config.yaml
n_layer: 21
d_model: 256
n_head: 4
n_kv_head: 1
head_dim: 64
d_mlp: 1280
vocab_size: 8192
activation: "gelu"
norm: "layernorm"
norm_place: "pre"
norm_eps: 1e-06
positions: "learned"
qk_norm: false
attn_scale: 0.125
bias: "all"
tie_embeddings: true
parallel_block: false
init: "trunc"
init_std_qkv: 0.0224
init_std_o: 0.00345
init_std_up: 0.0224
init_std_down: 0.00345
optimizer: "muon_variant"
lr: 0.014
weight_decay: 0.0063
lr_head: 0.00516
warmup_steps: 200
schedule: "cos"
final_lr_fraction: 0.1
batch_tokens: 65536
seq_len: 128
doc_mask: true
train_tokens: 779400000
steps: 11893
dataset: "wikipedia_en"
Each number is 200 + 40 x the weight over the matrix's rms, rounded and kept within 0 to 999. Layers, rows and columns count from 0.

# up: layer 9 MLP up, 1280x256, rms 0.24, rows 936-1035, columns 0-31
# down: layer 9 MLP down (transposed), 1280x256, rms 0.11, rows 936-1035, columns 0-31
up936,129,211,187,178,171,206,164,129,234,136,256,206,207,138,156,210,178,167,211,190,214,232,174,157,131,195,232,264,211,222,221,187
down936,202,176,212,214,213,204,189,261,214,219,152,202,193,243,203,167,230,136,225,202,271,215,185,202,224,126,165,185,199,227,201,200
up937,212,269,252,175,229,204,139,242,157,214,242,186,189,102,250,171,205,165,166,209,168,190,200,195,221,161,184,178,193,211,249,272
down937,221,194,220,239,186,190,211,183,227,188,162,175,162,159,204,209,127,186,183,174,106,165,193,184,227,245,178,165,210,122,198,154
up938,234,165,223,202,202,147,155,203,177,125,221,230,209,188,180,266,182,178,248,196,261,205,162,186,241,138,188,245,255,193,292,255
down938,225,209,170,215,196,262,245,232,241,232,243,227,180,187,181,206,228,259,202,207,258,178,225,214,178,210,246,224,130,118,223,205
up939,240,236,122,190,163,174,214,208,185,181,138,178,217,220,207,206,162,234,188,180,222,212,177,200,227,227,219,116,188,169,109,186
down939,268,262,223,212,119,218,179,255,215,192,189,212,235,186,192,243,163,202,151,147,235,242,197,210,194,236,157,155,148,188,207,220
up940,272,256,200,195,228,239,149,218,263,224,253,228,199,148,208,181,157,215,198,152,215,201,157,213,170,168,185,217,223,210,153,188
down940,196,205,252,151,149,180,221,241,220,235,199,210,232,233,162,270,213,204,191,222,160,237,115,171,228,199,185,192,211,159,161,147
up941,194,180,219,185,219,207,218,168,209,164,231,227,161,179,156,192,166,116,129,228,139,155,203,161,201,206,176,268,140,188,219,161
down941,188,194,197,204,166,265,155,182,232,192,161,220,226,263,243,163,193,179,158,184,209,237,176,204,188,168,218,181,224,187,186,178
up942,198,202,172,247,169,219,178,270,198,181,153,156,183,198,162,155,127,123,205,274,172,183,168,137,142,226,180,152,188,168,157,234
down942,220,243,169,98,196,216,155,147,119,239,204,271,186,171,187,232,238,152,193,187,177,195,235,229,278,206,242,209,247,211,258,143
up943,163,217,249,205,160,193,153,201,130,309,192,274,257,269,164,227,235,185,175,111,165,119,198,231,169,212,230,206,117,170,205,259
down943,185,134,268,216,178,362,241,197,170,178,197,225,195,221,142,302,190,153,113,209,261,224,228,197,152,169,244,264,172,202,164,162
up944,179,215,249,269,177,170,170,254,210,215,222,177,189,326,172,232,207,254,189,220,217,155,185,114,241,214,177,146,214,183,156,173
down944,202,174,224,199,207,223,157,187,256,221,202,195,201,163,246,198,194,235,101,159,155,217,272,205,270,180,246,232,185,204,180,222
up945,208,183,79,204,296,212,107,196,194,241,158,229,273,248,181,176,292,162,247,145,203,111,156,180,223,182,139,220,160,236,232,190
down945,268,200,208,215,310,273,163,192,138,145,264,214,214,168,176,223,309,139,228,229,278,109,177,176,244,179,72,164,165,229,232,193
up946,166,151,208,173,123,225,231,188,163,202,163,223,202,230,269,259,167,180,187,161,216,164,252,249,271,236,274,252,245,213,182,216
down946,234,213,200,230,164,157,188,145,208,185,213,198,209,194,240,206,219,231,218,217,235,186,178,171,169,201,183,187,218,265,184,178
up947,228,269,178,183,193,144,298,229,162,158,193,249,145,216,137,212,159,188,174,207,168,171,223,177,170,170,225,148,240,143,209,165
down947,118,259,208,262,229,198,175,251,150,168,243,168,221,193,203,268,186,165,149,132,197,202,226,243,194,216,205,143,199,221,154,137
up948,252,220,232,179,252,174,205,258,226,235,172,209,180,219,251,171,183,167,197,168,218,221,221,198,247,169,203,159,175,228,203,183
down948,213,176,147,225,159,234,250,169,242,145,218,252,265,211,235,257,234,204,228,225,206,184,207,207,228,162,187,210,212,190,149,249
up949,146,144,234,220,170,195,243,195,145,179,238,266,214,117,116,183,170,144,132,201,168,82,207,165,219,253,180,187,143,225,186,184
down949,96,182,193,261,233,279,209,159,266,161,155,170,184,213,196,216,205,178,188,265,246,214,146,277,215,208,215,196,215,185,218,242
up950,181,266,195,187,189,210,268,253,193,323,168,232,214,173,169,89,172,266,266,181,158,230,132,191,161,229,194,160,154,236,189,268
down950,176,197,168,251,210,202,156,165,286,194,205,250,157,191,175,179,218,216,212,230,151,160,215,137,238,221,153,167,179,145,215,161
up951,169,210,166,118,180,293,166,171,218,155,214,203,202,175,162,279,215,228,207,147,189,237,179,197,187,214,194,178,240,160,233,169
down951,201,242,169,219,178,181,242,189,161,188,223,234,182,165,190,202,236,191,227,217,232,193,204,224,256,178,180,194,195,288,163,241
up952,175,253,177,181,202,188,178,205,183,211,173,222,260,285,195,200,239,187,167,141,177,219,151,203,184,211,181,216,204,166,235,166
down952,171,222,183,146,203,170,276,133,187,150,196,284,181,200,267,198,174,146,177,153,257,222,257,210,203,170,236,152,220,228,240,204
up953,181,194,196,214,247,224,268,169,166,226,171,275,176,98,217,194,174,156,136,220,230,217,175,180,182,157,172,156,150,152,195,224
down953,169,237,173,151,269,130,228,197,190,155,276,221,141,158,154,109,161,181,152,191,175,214,207,246,307,209,164,189,167,195,237,199
up954,219,207,222,282,223,271,229,137,219,156,169,226,159,248,220,150,132,200,146,266,187,184,280,195,260,207,215,114,220,260,218,156
down954,189,183,302,166,216,136,129,290,251,206,194,162,174,183,125,159,180,86,128,207,241,203,251,227,213,202,269,168,174,203,162,208
up955,108,230,180,174,243,207,185,207,140,197,205,223,193,196,216,195,235,142,228,172,209,181,204,170,217,247,226,225,246,204,148,249
down955,184,239,194,153,204,240,241,205,202,225,212,225,215,234,270,256,176,156,184,262,224,205,147,192,207,241,252,141,157,251,215,160
up956,212,195,257,188,256,308,211,206,191,175,229,210,155,213,228,229,85,221,209,179,192,229,192,219,228,200,137,209,253,215,207,226
down956,200,190,162,256,218,211,237,191,185,174,206,207,242,238,153,160,251,221,199,123,206,157,274,186,171,224,194,243,179,217,151,191
up957,280,144,210,194,181,191,209,207,237,185,176,199,202,177,206,146,213,161,212,186,209,195,173,204,190,214,257,182,271,277,195,203
down957,174,203,196,192,206,267,188,176,195,205,109,251,157,232,195,207,237,190,227,146,176,209,267,249,158,168,227,241,178,203,200,224
up958,237,224,248,187,160,140,200,106,132,235,161,233,229,261,258,148,184,163,217,247,154,127,190,212,95,293,180,229,132,204,196,134
down958,173,237,220,143,152,162,217,209,205,185,243,256,203,145,182,221,221,201,305,162,229,116,209,252,204,152,141,143,166,222,137,140
up959,146,175,202,194,192,176,241,247,232,177,183,222,193,237,177,227,188,114,227,144,205,249,208,178,226,214,214,149,153,206,175,175
down959,147,188,204,209,289,171,185,203,194,170,126,289,183,155,172,272,192,240,147,235,141,190,198,191,185,222,176,233,166,291,219,158
up960,228,140,181,241,226,203,150,229,229,140,127,225,228,171,280,166,266,228,205,227,229,170,194,156,140,183,244,241,243,158,236,249
down960,243,156,196,234,217,185,120,185,206,246,193,152,128,199,251,204,252,223,189,266,187,102,194,226,138,219,195,216,116,155,159,166
up961,169,143,240,215,178,177,162,162,158,172,170,116,180,178,210,227,186,168,173,195,237,214,157,247,156,206,234,208,156,291,203,240
down961,296,165,190,205,193,256,222,128,196,226,147,177,168,209,219,210,237,227,170,249,259,209,206,103,226,159,154,213,196,213,179,224
up962,161,243,162,250,189,185,176,145,243,207,204,158,221,195,184,111,268,171,214,261,144,105,239,150,212,197,133,277,247,160,183,196
down962,170,195,176,172,218,234,215,141,224,235,133,215,286,277,205,188,232,214,263,187,174,278,151,193,179,168,223,310,229,203,217,214
up963,257,182,136,186,193,205,157,173,230,124,142,159,163,208,168,148,294,205,221,176,205,174,247,186,164,173,198,162,257,205,194,182
down963,146,197,196,194,266,189,203,170,213,211,181,207,275,156,199,230,246,188,108,189,166,139,190,205,141,164,223,300,198,204,190,197
up964,178,106,229,222,233,199,284,188,222,207,231,218,239,223,230,180,149,270,166,124,252,169,232,263,177,222,208,219,200,173,128,203
down964,227,204,161,258,228,205,224,232,141,242,214,223,206,226,204,185,198,186,172,174,195,135,112,257,224,177,214,275,234,141,244,133
up965,237,213,129,127,158,208,167,185,292,259,173,169,208,232,199,216,192,185,214,209,192,244,235,171,239,187,169,197,208,191,213,138
down965,248,214,156,257,191,135,291,200,212,221,161,125,234,155,253,131,231,176,202,122,214,260,220,246,167,194,207,218,137,138,234,218
up966,207,313,140,130,167,200,234,165,122,146,145,213,165,218,237,209,227,171,215,138,152,173,197,189,218,169,252,221,200,190,232,267
down966,222,169,178,151,248,206,253,245,215,234,215,174,188,255,194,209,140,234,248,216,206,153,230,225,208,217,249,227,248,209,160,224
up967,250,150,219,161,202,166,183,183,114,211,206,246,182,293,140,182,247,206,199,206,233,155,275,198,205,235,192,194,224,210,136,207
down967,200,136,193,212,252,143,202,171,103,241,134,175,184,198,343,204,152,176,226,184,194,200,182,126,198,201,235,182,207,266,214,228
up968,166,126,142,254,147,181,149,233,217,213,221,262,193,168,192,200,219,205,185,287,189,153,183,253,226,253,184,205,169,208,304,248
down968,189,157,208,176,236,179,266,215,138,200,186,256,251,226,165,238,151,158,193,274,215,195,196,217,123,270,191,170,213,196,204,244
up969,261,235,280,294,187,202,183,144,201,184,165,170,269,201,217,175,250,137,273,175,84,205,126,269,263,199,195,227,233,180,181,188
down969,180,163,259,279,137,221,169,144,156,211,204,171,189,190,133,236,212,204,168,230,148,234,155,221,236,213,265,183,108,231,149,119
up970,208,187,157,248,200,247,145,210,236,173,173,225,226,204,216,175,244,183,226,182,192,172,184,235,187,194,204,155,221,217,160,203
down970,176,202,206,224,199,248,190,175,199,198,179,197,218,285,232,195,192,172,265,218,237,213,210,265,199,150,194,190,257,142,174,163
up971,220,176,215,196,162,256,231,129,255,168,173,300,159,225,248,220,169,269,246,250,106,200,186,98,332,190,250,157,169,180,222,193
down971,268,168,189,200,172,258,206,185,229,171,189,195,173,215,215,190,200,245,221,235,269,191,236,120,245,275,199,173,268,151,181,174
up972,235,166,244,226,194,195,226,142,97,305,181,231,206,236,162,220,163,203,191,187,224,173,241,187,124,225,166,241,306,179,248,221
down972,271,213,246,266,119,183,190,265,274,214,253,201,161,259,136,183,238,265,200,226,199,220,226,160,195,182,170,299,148,173,138,123
up973,152,168,187,181,264,208,243,210,240,164,242,204,235,266,244,259,171,190,171,279,202,151,203,204,157,194,181,210,213,190,175,171
down973,229,247,265,193,155,182,190,210,254,196,176,218,173,208,164,215,197,194,194,162,162,222,205,228,241,185,243,179,184,182,179,215
up974,109,195,119,181,147,229,222,182,175,180,232,220,232,195,191,239,198,244,220,196,205,178,217,230,146,184,157,211,188,175,259,214
down974,226,196,238,196,177,203,160,169,236,209,224,156,235,225,149,205,165,207,213,224,202,247,154,224,245,200,198,182,176,209,149,158
up975,217,248,189,268,167,244,240,211,175,135,183,160,145,223,184,176,187,221,239,203,183,135,243,179,229,247,199,220,179,189,211,154
down975,239,206,173,205,234,175,209,196,161,225,191,166,155,174,105,177,278,208,183,155,179,266,155,140,185,105,190,243,223,193,215,193
up976,209,256,206,151,260,167,133,212,192,210,228,165,163,120,207,192,163,238,160,144,194,258,213,119,265,261,225,193,144,166,214,161
down976,210,187,220,158,157,164,169,244,166,141,203,113,146,160,173,166,266,245,125,198,215,217,242,216,212,200,187,247,207,206,155,121
up977,259,207,214,303,164,178,141,172,220,152,147,222,158,203,156,205,190,218,196,248,197,221,191,190,214,234,230,227,156,155,152,209
down977,133,175,247,231,197,229,160,225,167,171,135,153,170,205,180,146,137,203,217,319,191,195,227,154,223,199,148,240,216,273,197,253
up978,200,196,223,165,239,235,172,173,186,203,244,239,194,232,200,221,303,240,168,180,213,226,219,189,184,208,201,211,183,198,303,213
down978,170,178,163,207,212,292,134,174,158,285,189,186,152,194,249,243,237,237,180,163,158,227,222,220,185,150,194,195,252,194,289,188
up979,150,192,201,174,234,207,194,113,225,159,215,156,240,251,158,255,245,149,210,133,205,237,191,181,250,193,142,207,256,265,215,175
down979,180,174,230,189,190,194,240,243,227,265,275,195,206,175,242,134,109,193,160,243,272,200,292,216,117,200,228,216,153,158,228,230
up980,180,216,196,248,139,209,152,206,184,200,146,223,229,258,175,121,206,268,209,180,188,192,259,235,255,199,242,182,209,182,171,187
down980,227,208,138,216,203,172,197,180,235,196,173,198,259,280,189,181,227,228,203,238,128,241,176,208,223,177,243,194,178,205,195,213
up981,169,259,174,245,250,171,171,202,253,181,166,181,225,228,149,209,226,154,169,177,261,129,216,166,209,266,156,176,263,219,220,223
down981,224,284,207,237,261,234,269,247,199,173,210,171,188,179,161,266,164,178,168,272,159,205,190,200,129,141,156,217,167,160,189,178
up982,135,153,152,216,226,199,210,218,169,197,146,192,193,253,129,171,216,149,151,228,207,184,172,243,239,238,166,190,225,247,233,161
down982,252,183,256,231,203,101,263,213,231,132,214,187,238,201,222,207,205,209,145,188,224,190,141,252,221,248,146,182,164,261,244,210
up983,168,204,185,176,224,205,190,212,196,128,217,178,227,156,177,146,169,173,239,192,295,198,206,164,234,186,164,193,255,136,184,186
down983,190,196,201,218,209,187,203,182,232,231,135,240,201,187,169,162,210,159,155,252,153,202,160,225,219,219,204,238,185,231,229,208
up984,218,145,252,222,202,182,218,232,225,230,182,199,105,186,176,186,198,204,149,165,186,143,195,121,188,131,225,143,235,180,230,204
down984,283,171,207,163,240,190,207,231,138,274,173,273,192,194,294,216,279,190,223,219,204,177,135,198,139,148,188,198,123,258,149,248
up985,191,210,169,177,190,162,179,140,275,190,222,194,152,184,210,135,277,214,177,183,115,228,247,242,189,191,187,177,224,213,157,189
down985,264,232,233,169,127,193,200,225,223,261,196,157,175,251,157,178,213,228,214,231,219,237,228,188,185,216,187,161,175,186,265,201
up986,152,220,168,153,192,302,209,155,184,253,188,279,169,192,187,131,217,167,196,169,133,205,260,204,224,232,258,178,204,220,232,174
down986,185,228,172,208,235,284,182,178,289,176,235,159,222,211,161,251,220,289,236,244,196,184,241,251,227,170,230,224,188,190,230,207
up987,205,227,246,187,100,191,210,160,209,261,253,220,191,182,246,272,224,159,232,174,202,223,211,196,184,220,224,146,200,236,247,219
down987,205,261,230,265,184,206,289,152,269,218,163,152,174,179,147,148,229,255,184,218,221,224,211,237,225,162,236,166,245,188,129,103
up988,208,217,183,213,204,230,217,176,158,301,242,211,227,170,229,146,209,281,221,189,157,230,199,288,218,202,288,174,222,161,188,251
down988,274,239,99,126,141,170,172,227,224,191,184,206,232,162,167,195,206,193,200,191,208,232,191,188,220,252,214,206,240,159,205,178
up989,178,160,235,190,190,192,209,233,229,162,217,223,235,188,167,170,205,193,270,176,163,198,177,220,219,165,244,165,234,218,254,287
down989,205,215,139,189,276,155,157,195,184,201,222,235,160,253,252,206,195,221,220,217,191,162,161,179,141,204,163,200,201,180,211,164
up990,197,189,191,212,177,269,204,261,219,276,211,244,220,220,186,175,230,191,132,201,181,213,139,213,229,162,202,213,184,173,144,103
down990,154,176,152,119,187,235,158,181,171,154,208,184,193,174,198,216,230,189,245,217,216,287,225,168,148,158,229,197,247,188,215,220
up991,188,231,201,214,268,221,205,114,196,272,251,184,257,231,147,237,210,146,152,178,277,201,176,198,188,203,141,213,239,246,258,219
down991,143,182,214,245,200,197,242,177,228,240,150,279,191,166,179,294,247,208,91,220,163,227,248,180,193,175,197,168,191,185,220,175
up992,187,138,208,281,262,167,189,230,207,237,199,168,205,289,108,175,146,226,163,164,192,219,251,220,167,220,237,241,180,204,186,159
down992,211,316,174,179,156,236,158,132,170,157,193,177,196,162,174,203,159,225,227,259,200,208,195,209,177,192,197,174,131,179,252,197
up993,140,211,148,196,237,281,132,203,165,206,198,226,225,181,220,146,268,194,208,158,256,212,183,204,267,163,163,193,223,215,208,179
down993,165,208,263,204,206,224,217,188,212,146,241,183,187,283,157,208,165,203,219,218,165,235,164,282,131,156,199,163,199,226,253,190
up994,171,147,193,141,200,168,194,165,134,147,187,224,200,221,148,202,249,199,258,148,181,196,161,251,237,204,231,182,184,203,208,244
down994,195,224,220,238,229,235,238,221,200,260,208,240,241,284,173,228,201,182,180,272,159,176,201,229,199,144,96,192,182,166,154,274
up995,229,188,202,205,222,207,234,243,245,183,207,163,239,127,217,232,248,149,268,143,245,195,196,152,182,188,145,190,166,212,192,160
down995,190,136,174,175,184,238,225,162,225,220,137,193,256,164,231,132,221,138,236,195,179,178,174,212,202,204,240,150,242,205,191,251
up996,147,146,239,206,228,174,192,236,205,227,197,241,170,143,194,233,185,204,238,257,213,190,206,222,195,237,208,198,238,221,128,202
down996,154,198,138,201,236,199,255,164,158,148,248,224,178,207,211,191,201,140,221,253,162,226,250,188,183,240,276,177,230,219,156,191
up997,137,261,147,156,251,263,204,248,236,177,175,238,214,170,172,190,286,175,180,249,208,169,197,163,196,213,178,150,225,200,135,260
down997,231,177,154,190,156,216,227,170,157,222,337,225,135,262,209,109,191,204,228,218,206,171,249,188,269,188,230,172,181,219,183,151
up998,121,257,267,206,228,258,145,225,151,164,199,200,191,243,216,166,145,209,204,223,203,184,240,235,163,178,244,183,146,228,189,223
down998,142,269,148,125,210,161,179,210,212,243,208,221,177,151,209,159,248,160,181,231,193,177,267,191,206,257,243,287,167,205,262,220
up999,201,184,181,193,206,203,210,203,164,190,221,154,295,188,220,113,100,207,232,233,215,180,229,244,236,179,181,206,195,241,154,222
down999,165,178,194,185,235,200,159,232,191,197,229,216,313,173,208,196,152,234,93,197,204,154,181,124,219,217,214,170,178,186,139,226
up1000,222,132,231,223,190,213,185,200,136,236,176,243,167,190,213,189,212,243,196,176,186,225,180,177,149,199,251,144,119,248,185,151
down1000,221,227,214,169,258,238,217,189,156,101,224,167,227,213,174,215,234,195,231,163,164,283,174,201,162,177,171,182,226,197,156,190
up1001,242,138,137,124,178,190,272,172,162,214,154,226,207,190,167,187,121,200,243,183,278,226,213,308,204,229,267,155,220,259,166,214
down1001,116,211,246,262,196,244,239,191,175,232,197,217,234,206,184,124,181,196,187,194,245,201,283,162,248,224,237,232,124,187,251,198
up1002,208,71,209,207,221,191,269,131,118,212,300,202,187,233,219,219,238,132,209,287,270,286,225,133,199,206,173,228,203,222,303,189
down1002,189,142,271,168,208,244,157,221,200,187,180,162,237,97,193,221,212,166,173,213,191,224,216,127,117,140,257,207,179,159,50,196
up1003,173,217,146,183,133,175,215,200,245,285,220,160,193,194,297,150,292,230,138,242,228,248,291,159,166,238,221,207,192,197,172,204
down1003,236,211,200,184,216,197,158,172,182,133,218,213,217,217,175,112,194,213,150,164,204,201,179,187,170,268,157,220,228,206,217,133
up1004,197,131,198,199,217,193,161,209,182,174,190,157,179,262,244,143,168,235,225,316,231,192,278,211,179,191,222,256,314,208,174,196
down1004,236,178,203,234,144,246,194,208,174,209,113,234,202,247,141,123,188,154,195,183,217,202,181,221,254,217,206,272,152,266,200,117
up1005,241,236,109,185,238,186,237,127,187,254,187,156,174,198,263,202,266,247,107,225,191,189,158,150,177,231,256,161,212,175,171,182
down1005,172,198,206,145,232,218,196,251,109,183,214,186,292,165,227,174,118,234,180,194,213,219,243,198,173,213,188,229,201,204,199,182
up1006,192,219,226,169,150,181,194,176,211,141,215,195,183,242,138,181,179,204,238,127,178,191,160,194,184,187,209,234,174,192,149,243
down1006,250,150,214,230,194,238,185,166,193,195,233,174,197,180,212,196,174,234,224,300,137,173,203,181,182,143,132,192,174,184,218,238
up1007,223,196,155,230,200,177,170,278,172,175,197,178,260,230,176,226,145,217,201,222,220,206,205,137,173,150,178,176,224,200,166,218
down1007,219,223,206,145,276,200,157,212,228,186,179,219,253,305,195,227,135,231,211,272,253,191,260,270,257,201,202,130,189,237,227,232
up1008,173,171,203,178,137,242,171,260,249,221,222,164,285,204,179,194,177,133,256,166,186,195,159,228,208,179,166,229,191,193,260,194
down1008,213,202,240,208,255,185,126,253,173,190,150,172,212,205,205,235,216,238,202,231,212,221,212,188,198,163,198,211,163,169,180,146
up1009,222,246,168,162,251,143,195,204,292,210,259,201,252,336,191,150,233,239,247,144,260,173,156,246,164,141,184,107,165,165,256,208
down1009,208,124,196,242,207,196,214,233,209,193,184,228,298,216,225,276,191,284,150,231,240,228,223,168,209,221,207,152,317,181,196,183
up1010,247,125,191,177,155,202,250,222,257,252,248,220,174,199,211,241,182,112,170,244,129,221,177,259,152,182,209,160,245,156,226,200
down1010,175,235,129,169,145,175,245,282,224,151,215,198,295,258,225,122,199,251,136,219,204,166,276,219,260,173,248,196,258,182,184,201
up1011,220,200,210,138,222,229,206,216,233,203,182,235,214,175,222,208,253,148,227,171,209,139,237,220,167,182,230,141,215,138,189,270
down1011,220,185,170,211,219,214,145,276,226,201,232,196,214,187,124,186,196,220,189,188,151,231,209,231,232,115,203,232,195,242,212,169
up1012,174,279,217,150,174,244,198,267,262,164,222,230,169,186,213,182,190,199,219,180,215,201,258,192,181,146,159,111,257,203,165,211
down1012,220,223,127,144,201,232,222,189,243,196,195,181,264,194,203,253,239,172,217,173,237,221,231,187,161,286,179,187,175,171,262,246
up1013,172,243,159,255,182,205,139,222,166,146,215,230,169,175,228,207,161,147,236,196,239,283,186,209,216,271,167,225,223,238,169,175
down1013,178,229,246,122,235,255,278,223,222,254,165,194,154,146,181,218,158,167,196,232,148,186,218,181,154,162,289,268,212,142,210,232
up1014,207,199,147,174,215,273,241,183,177,199,259,190,203,248,178,215,253,200,215,184,195,136,188,179,140,93,227,194,263,202,176,205
down1014,222,149,201,187,227,204,178,274,219,275,228,209,269,174,192,192,127,163,298,195,245,199,208,206,263,152,193,146,129,238,137,233
up1015,144,199,197,257,191,288,233,256,175,157,177,149,206,179,258,267,205,154,119,208,272,186,174,216,279,208,214,151,161,186,210,214
down1015,256,195,174,218,203,176,221,225,209,191,229,211,153,192,166,240,255,234,113,159,249,147,139,166,126,242,118,117,154,158,140,266
up1016,242,211,205,174,219,172,262,222,199,198,242,239,210,230,204,143,215,84,139,139,212,136,260,176,253,280,180,300,221,189,175,248
down1016,259,278,210,226,185,194,253,214,268,193,190,223,202,120,153,178,228,262,178,271,143,244,232,246,219,197,238,190,214,188,295,232
up1017,108,206,130,212,224,124,218,182,131,152,192,267,211,288,256,174,153,266,185,252,174,197,242,264,207,185,211,177,236,167,217,278
down1017,213,240,265,190,293,196,246,206,231,300,190,245,194,169,185,227,197,195,156,230,193,252,168,201,230,116,175,178,216,194,119,240
up1018,268,227,175,198,207,176,194,146,199,233,109,189,193,262,212,140,282,138,165,229,167,154,176,216,144,275,176,213,228,228,211,146
down1018,220,166,239,133,158,273,170,126,207,226,137,185,223,183,166,199,180,177,177,222,196,145,205,213,191,188,170,202,249,214,184,269
up1019,180,172,181,251,183,272,182,176,200,250,268,270,274,199,210,190,209,201,179,159,144,243,196,229,194,210,210,148,138,109,146,146
down1019,233,214,202,201,236,237,141,259,214,251,261,203,167,268,224,130,162,140,283,152,232,179,188,138,137,170,201,192,222,196,157,207
up1020,153,220,132,132,209,234,186,200,206,165,173,193,184,299,204,187,215,255,194,250,214,226,254,236,123,184,167,216,190,244,230,227
down1020,206,198,231,195,140,220,135,175,78,190,233,186,250,224,167,148,244,217,167,222,256,185,303,253,192,216,214,203,243,208,222,187
up1021,240,179,88,217,164,260,279,211,207,219,137,205,239,181,220,270,178,157,192,179,177,145,173,235,247,202,186,144,145,238,182,128
down1021,187,248,231,218,266,205,179,182,212,125,261,200,218,270,153,184,235,215,173,233,201,178,137,150,221,266,173,186,201,223,227,209
up1022,149,191,128,223,208,197,160,192,272,194,196,229,185,233,242,228,142,230,248,228,235,311,205,193,197,272,188,135,223,183,149,173
down1022,217,155,111,213,186,214,214,93,167,215,242,135,221,198,193,182,216,166,234,195,207,208,259,131,205,108,232,207,213,195,170,192
up1023,130,241,209,194,268,196,280,176,196,242,241,212,182,229,221,156,223,221,152,278,215,209,304,101,203,227,159,136,254,184,237,172
down1023,193,199,159,195,281,241,216,141,205,189,272,215,206,219,135,164,232,201,149,232,184,256,171,200,179,289,216,90,201,148,210,256
up1024,206,208,273,213,248,259,312,256,194,157,263,210,196,204,196,233,191,130,212,199,212,234,219,175,193,169,176,252,248,155,175,210
down1024,227,216,136,140,166,187,185,257,157,204,169,164,265,134,221,170,199,207,195,204,196,144,239,201,256,215,254,200,196,259,225,254
up1025,189,211,132,308,237,145,151,208,220,122,302,171,134,276,256,186,151,143,214,168,181,174,190,177,186,190,175,195,206,200,163,226
down1025,248,174,177,246,193,222,207,247,199,257,220,287,173,162,199,172,144,266,181,264,127,204,177,242,218,166,199,111,274,209,251,170
up1026,248,215,203,132,292,145,177,227,147,174,224,221,193,219,195,192,187,156,136,214,227,197,213,183,222,221,196,170,208,176,221,241
down1026,179,203,197,194,186,192,176,189,149,178,214,210,301,183,196,143,299,203,190,236,239,148,180,172,152,176,225,266,210,257,130,183
up1027,188,219,172,168,222,202,161,239,192,295,151,227,223,193,285,201,254,215,201,189,134,186,209,230,200,191,175,159,227,245,165,144
down1027,223,213,235,177,181,193,225,186,224,245,207,229,223,215,176,273,189,191,195,223,177,205,292,122,231,178,254,205,192,248,196,128
up1028,248,200,277,171,178,168,215,242,215,242,194,290,313,211,204,182,147,194,139,232,190,184,152,244,208,131,218,182,225,234,228,207
down1028,232,191,182,199,189,243,204,241,157,192,159,171,153,146,159,224,140,177,226,149,189,244,279,214,173,226,220,214,200,159,256,195
up1029,215,154,211,259,113,131,181,231,174,154,162,255,199,222,236,111,192,212,191,178,115,156,195,186,236,247,193,205,235,161,178,144
down1029,201,203,228,158,208,277,257,223,170,176,186,210,172,163,239,234,231,246,237,243,204,152,168,293,225,189,196,123,190,226,179,289
up1030,213,208,253,223,194,168,246,167,182,184,256,188,199,135,239,149,192,193,233,147,165,172,199,250,181,270,225,283,245,293,219,177
down1030,235,248,122,175,222,153,166,197,174,207,167,229,223,203,172,189,178,214,233,189,200,229,310,180,219,218,192,197,182,169,220,276
up1031,193,207,195,200,156,204,164,174,262,67,293,249,269,193,256,258,166,209,212,250,186,222,213,220,227,168,160,115,205,195,235,197
down1031,243,178,217,225,235,202,206,204,180,131,206,103,192,233,191,117,238,190,238,203,194,156,237,218,210,146,214,243,251,236,207,169
up1032,143,181,208,263,240,154,220,126,191,202,183,180,184,219,215,208,185,206,201,235,130,215,168,242,160,191,210,167,223,275,191,188
down1032,161,182,207,149,259,186,205,174,197,212,188,195,188,182,279,206,189,271,275,98,222,263,95,215,234,235,251,260,205,184,259,288
up1033,223,134,177,187,210,176,180,251,222,189,237,129,222,225,180,196,147,190,224,225,204,125,179,250,202,218,183,143,165,180,214,201
down1033,109,186,208,290,115,204,295,234,185,151,122,212,230,242,204,206,244,169,128,138,215,252,231,232,266,219,71,153,191,208,174,282
up1034,158,247,182,164,225,203,189,193,261,193,243,156,216,203,168,171,154,220,201,198,187,229,176,234,236,157,201,176,150,212,202,174
down1034,122,202,246,158,176,211,230,178,278,198,204,184,227,219,179,206,206,123,130,168,151,218,208,270,233,134,252,121,135,203,183,251
up1035,133,206,142,189,215,212,252,178,225,192,151,180,166,152,152,221,238,236,194,255,260,165,215,151,186,194,258,295,287,210,224,211
down1035,196,158,189,151,174,185,144,158,173,202,145,211,179,154,186,142,137,224,160,198,261,265,177,221,232,147,180,100,135,228,185,259